{
  "n_head": 3,
  "vocab_size": 4096,
  "norm": "layernorm",
  "norm_place": "post",
  "bias": "none",
  "parallel_block": false,
  "init_std_up": 0.0625,
  "lr": 0.00591,
  "lr_head": 0.0123,
  "warmup_steps": 200,
  "decay_fraction": 0.318,
  "z_loss": 0.0001,
  "dataset": "wikipedia_en"
}
Each number is 128 + 32 x the weight over its row's rms, rounded and kept within 0 to 255. Layers, rows and columns count from 0. Numbers have three digits each. The size before them is the row's rms in percent of the matrix's.

# down: layer 7 MLP down (transposed), 256x64, rms 0.137, rows 193-255, columns 32-63
# up: layer 7 MLP up, 256x64, rms 0.137, rows 194-255, columns 32-63
down193 134:076166042137135090084147127147148109106170161106144171169131124135140114167071126167179122178098
up194 112:178137094176080155058102131117104123139138175077136198141191098065106148123192149109118133158131
down194 085:133100118072134168169124113129128136144140081181047162160108115142178120116091157213191116120120
up195 099:117171150103147062125120123111076164176097094132142153115104128183204157106147134174151141085119
down195 088:134109122028152180128109134154197100066118150157091140136123122084139120119187128163112109114093
up196 100:196188174162111057113136142105062131161157097137152135164126093134114136132073118142111133107173
down196 095:151123143102121148139090123127096179152080088206099175120125134087125225127171140115139108124087
up197 100:167115096126112087136173152117128119210161097118108157092165149101096117106105100139104133184130
down197 117:179097076160153122122150135083102123087165116114153147121139095130122115129164156170107117107157
up198 089:128138137205139122101156160108179123082148134126083164086124131135097187155126164205126136123175
down198 084:124149142117129132083137124124148088164062109107143072102115147069096132097153083106070118060146
up199 109:139140144106117057129120126098127108117100131115134128125107148144085155202087159102129145152088
down199 110:154114171167062117144096072089044200138140099137160148130109109147139148137092149107109125143088
up200 102:047166131109115105071131118153105186179086151096141165117169109156123067113161099128112187145119
down200 091:054142115113157170121104143166153033121130095149167109138102163130090114094148107088119135115158
up201 091:157155138176063081080136095101136111111113082091197106150120087140145154080121102149111111099198
down201 109:128066169106182186114117154133177172093146138142101093083091122137105147146141134122113094118100
up202 093:101156159157112142100099137116101137118125102137107191193098087128199049124095132139160099138148
down202 111:117094149165149111155143147154158111171078190131158079164134108135204138115104139140086097153114
up203 116:171100119133078110136207112171049042124151102104125147104113128097093108140144120136095119203096
down203 084:130119184111167084123133155168118151122151100151080190163112118147109140137153169137189086142120
up204 114:157116113107059184059145129142137122128098105137118086184077133105113121110142152189140096162134
down204 114:132106097139165137114167134199123045179114092152120169113122097148091137123111085091167090131107
up205 098:161129073101091121144135174083159067133130116092093138166143095152096160099141150145172089129106
down205 102:102080157123106122158111060127102152119079174157146154094150092167201084110145106137147091153157
up206 082:172145120147084084093107101093132130116089106133163124144177118133140135178161178157107170115104
down206 094:140169135087084107173144102105147092086131076129072094100108184081109099099135163138086142113117
up207 118:105103144134104164155163108139121119113067072125194142145175069114159160159137117113127101138175
down207 113:136178117100168129158153158155133072124064120091167089144103172141128150144124182121099128141136
up208 094:105116083191096117130165081117144073115144153027152131150131131132148132156128120102078103130167
down208 079:167148161153116106130127159141130164143172166207152158146139121117165189125135122113170131119124
up209 119:187087187167114080194088097122084142105151083166083146132145164133150182094147152149121125129148
down209 133:164181119075120111148121096154056124091170043121085140147149149122110136163107166132106107141093
up210 095:092077147170094098141085137124160106173139101132128173203162117152148141092128152163222126170119
down210 093:161133125111158160163141171125159147141166182099123134170108097155112129172086105158136107137193
up211 080:197100104092080074076139097150111180120099155115100137147123103141124102146111119114105148133073
down211 086:121168142174173175183119168116152102098144062157120107123055191094063151130116120143132144201102
up212 090:151172191109086108099113138128118110110188151077114068193143099136110098085154124162148100197122
down212 077:100160144143097141071124122161155158083098152176143145104104108113166084153106135108129191197139
up213 090:125123147123132050094102131148205160195126185127125127074078105095085156138135126169168162106147
down213 109:137124126103162139164139132160127114116109138073096088173202190153146125112174141161128128140153
up214 096:141162148101148145136177092149092132152098135143111121118120095102166098140111101132154150127155
down214 093:143113151145102137155143126109153197142151107109114091112148097078111195092164142095152129140122
up215 097:156085140159168135146144111142081141179085160141199103118097092075122135123166140150158070057118
down215 100:146127139101126160191171095148185127083117123102167072092124145060173149134177053196159188121103
up216 097:133063146097070175166121172121092113119169085066123175113147151116117130071167120126104164205175
down216 099:160139140119118150080126182084149105154097131110175130091154107112063100139120118115129084082123
up217 095:059149099174117084097136080139181091132119103091138126120164109197126155081190139146161150158147
down217 095:135152185081108138187110107141135143092105113136110204059105185084146160103178119114113138120135
up218 092:142104130170153144141163141090096065116159136108135186128166022127115076140148140168178123102190
down218 079:165161104084138119072107178169149093153156131167161130131076157099125117107172102071089091087103
up219 100:110162132157123174114129200128089107129153092207099179146147101071124154118109145111189098150137
down219 107:115138171115148122112080087186100179159113133110120086140129184161152112116092191132178107143128
up220 103:111112141127125127134176071144161124088131085133183184122091056083115120056085093091101122113118
down220 090:110111139151118120138183050097098167134131047102093129084135137112132149144120148137079128106126
up221 094:112146104118040105135142114090086124096183094089105144114076116115171130144128127104137165182111
down221 092:100115101124181154139153113119113140155197193175102136144085128122110117167079091099110119150097
up222 104:098128113157109105101115151128073137144165133163133142124089164120111145131133156095111096146110
down222 097:200082152137142101162138095168099143123140094119095168148057166184137142222188116139152130169126
up223 099:133152149100075080112119098118115179140151176081098149135120090155112088081097074111207081130178
down223 103:162136089154108139153143091168086082101123053119161132149112135115162145128173154114149108178130
up224 101:151104098123102129126128172113070103131138125125104130133181078121147153142093120154174112127186
down224 105:123094104141097098138126106136134152137142145065117128100076065084138076117128153123119098126132
up225 101:201108154074171112119168110087058140139131122160174087107097120159086181129108114089203143082186
down225 109:119114086132147103082140084117122055088175144110123192134095125074135113113117179193155098154101
up226 117:154151139100169109083135177138078161153089077143145132121076143190116170134149117107123038149128
down226 101:085175113152122192150152100110175080179055155151129137123167153159130113135146148146099131151162
up227 097:127132074214136160089104169131099134058134099145105173111112119114154126105183160141144109087141
down227 093:153150129125135173138120086159143086124147107151143212111093157084142095155125168172139099207125
up228 100:167173078141110107117089194149123109186122058089113131116156082161099097109141095168112107161079
down228 105:168120227087140102071136087138132149099146095140144124104148140124093143132162132117139171109118
up229 102:093167108081095189110165160185048090157155117115159090185146157107100100120073101190091130175109
down229 085:134108159095155100129182104178138163120133106155130138077097142106159102115169057172079212105108
up230 102:109134155155102084092167086120137139141068165116122150109165130183140158115117127143134088172124
down230 127:136115153156096095138115143092134131143145155133138083147181140115136099123111158110101226089120
up231 081:143112151120143151155107111095156083163125116134118117142103185094104162160131100148109168121096
down231 088:129117078157124099102181177167177137169181159090149093162172127204161103150117139125107149165146
up232 100:146106119168113096103110119119108138165098156041169110074108128131151111137176116150153143095099
down232 096:100120156130103161139135131134102131049086143118113057106170187159100115160153124094122133118183
up233 107:142168144196175108127096146105161138112193105106142127102125139143083199151143143089165178165165
down233 094:153139138128158083074138163135181124061114154088107136174139146050145176133141061124179113163114
up234 076:141098092164130129180168182147190157134142076077128180136132130113108151118130177098094137131162
down234 077:147094178147236117138147131181159110149125065111129186164125139121104105102152148129138142086153
up235 094:158134098154071135093166096163129081152105184166153123078150163124085143133156128133110136106081
down235 082:138143194178099154158110086158118106069123094178109163128105128164134082124162187113098122128065
up236 104:141123114140114181134164124131133196129108155111175160062138169124128146139160159122132142190136
down236 099:142147073155142120121132169135110056163146159160121095174181124162119061110083089135124167133154
up237 120:150064164100149168136108109154185172203149106047146113135119167111088088105128126124177124123160
down237 101:134133161099114134151079151117148100197153150139140122065097158089132148106120136115140155150167
up238 097:179138134111103062095128203186097141096111118100105152136169130182147165142124106116177084126098
down238 097:111098169112155163097129113100189124136092139125195130099114179158137125146178084098137185140106
up239 113:159058182129114164117150113138148113113173115154194177131125167124120123095122162120176110164136
down239 103:131188135120100102125129108066075055108109068085110112104102147116089154149163162093161141096168
up240 092:112078139106136098119109105165138147123152149115122139190148126102129105120109155132171141084122
down240 115:076164130116147077182129163154148101161117122118126100077134139156115166119117155069111115111120
up241 103:193162090127149148164185128147057149118122107147163170122131099128125133138158096100114136106127
down241 095:087098088146133111108044160183109165144117146156082131122158150124144088121108124129123080193138
up242 136:131097167129100136146105133107072154085179132104135126132147106127101161099143118055128124158120
down242 113:183095059102069123099158109127128118119140109180107156168094075118106145112132076142129127113115
up243 115:131150126093089140101171081122123133199088101169136044115088091123108184150111175104113150140131
down243 100:125119166114117083062082119171116118082158135121097105129032142118119149134192115093130121125149
up244 097:085094160114114089124121155133141137140165150067165138104187070136133066143126096089118147164116
down244 116:129183043183154121152175175111131126124123150138133108161187090118119117158114157140106135212153
up245 103:116077116108141155120101118122091116145149092085131129143122113108139129119128080145114199077144
down245 092:121096200102112193142147132136156119135134035094108136151159082150119092099121081148154124093092
up246 087:166076198128149169139112131102087096112170181105126123171134166197122086162137152170121137175142
down246 091:152111106101086127081103099095145197102154103155136115096143138053189102151117155158175147125088
up247 086:053068116140133104162183108174116103158143135103135149111089078093101114156123173143076124115120
down247 090:190122096133101143160155157150150144119156127114163140096165080107130162168146186084187088105087
up248 097:102148084164099107147131141097108165155124182115119121088166153164147173134151133122160135154088
down248 109:112176110150157142131162140118126117138100092088128065159152127124119182118144141142156109079090
up249 107:124170093166114119117147145127123172128096142094116155164167120173188100096075114115137096142032
down249 094:163150211124095124124090102107154124166137101151153134029123174149093149143144096156147171122142
up250 107:137127133108082132088136122101165155080130162133176099130182153142133086095151129118176165137155
down250 135:137129243066125128111144141123148084189116111124129110124108139151115117067080145112123136112112
up251 104:075127111169119100107149072177063156173074124110127186135113132115109150108159131127135100091164
down251 097:122098114175174077107128139087140184114177180156123174228116108149153100167097155115154147140131
up252 100:153188124181102105068173119125148147094154105091149148101173099125121110189098149105137109131150
down252 109:134175074117092098185108078111140113159129145094158152108161073163153091152151138140087139113156
up253 092:130115167166120109189124120092109069114134106125146129073156121123039093122126098105153119168124
down253 088:179150138175163129147128136154115109106170124166132097123133206211136134112127160062107110112148
up254 096:181158153136130057123158125142105109139118092139137150154138112158077208130175147122100140105096
down254 104:148212124099125200157075140151121183093144117117132087069127099125122150184186154133119133111118
up255 084:130133110181079113101133152182095087153111150106154171165143140073179089126164082111159122186143
down255 080:158066146101077127136112083160171124084118122111073107154131141045093183157132072154095137195112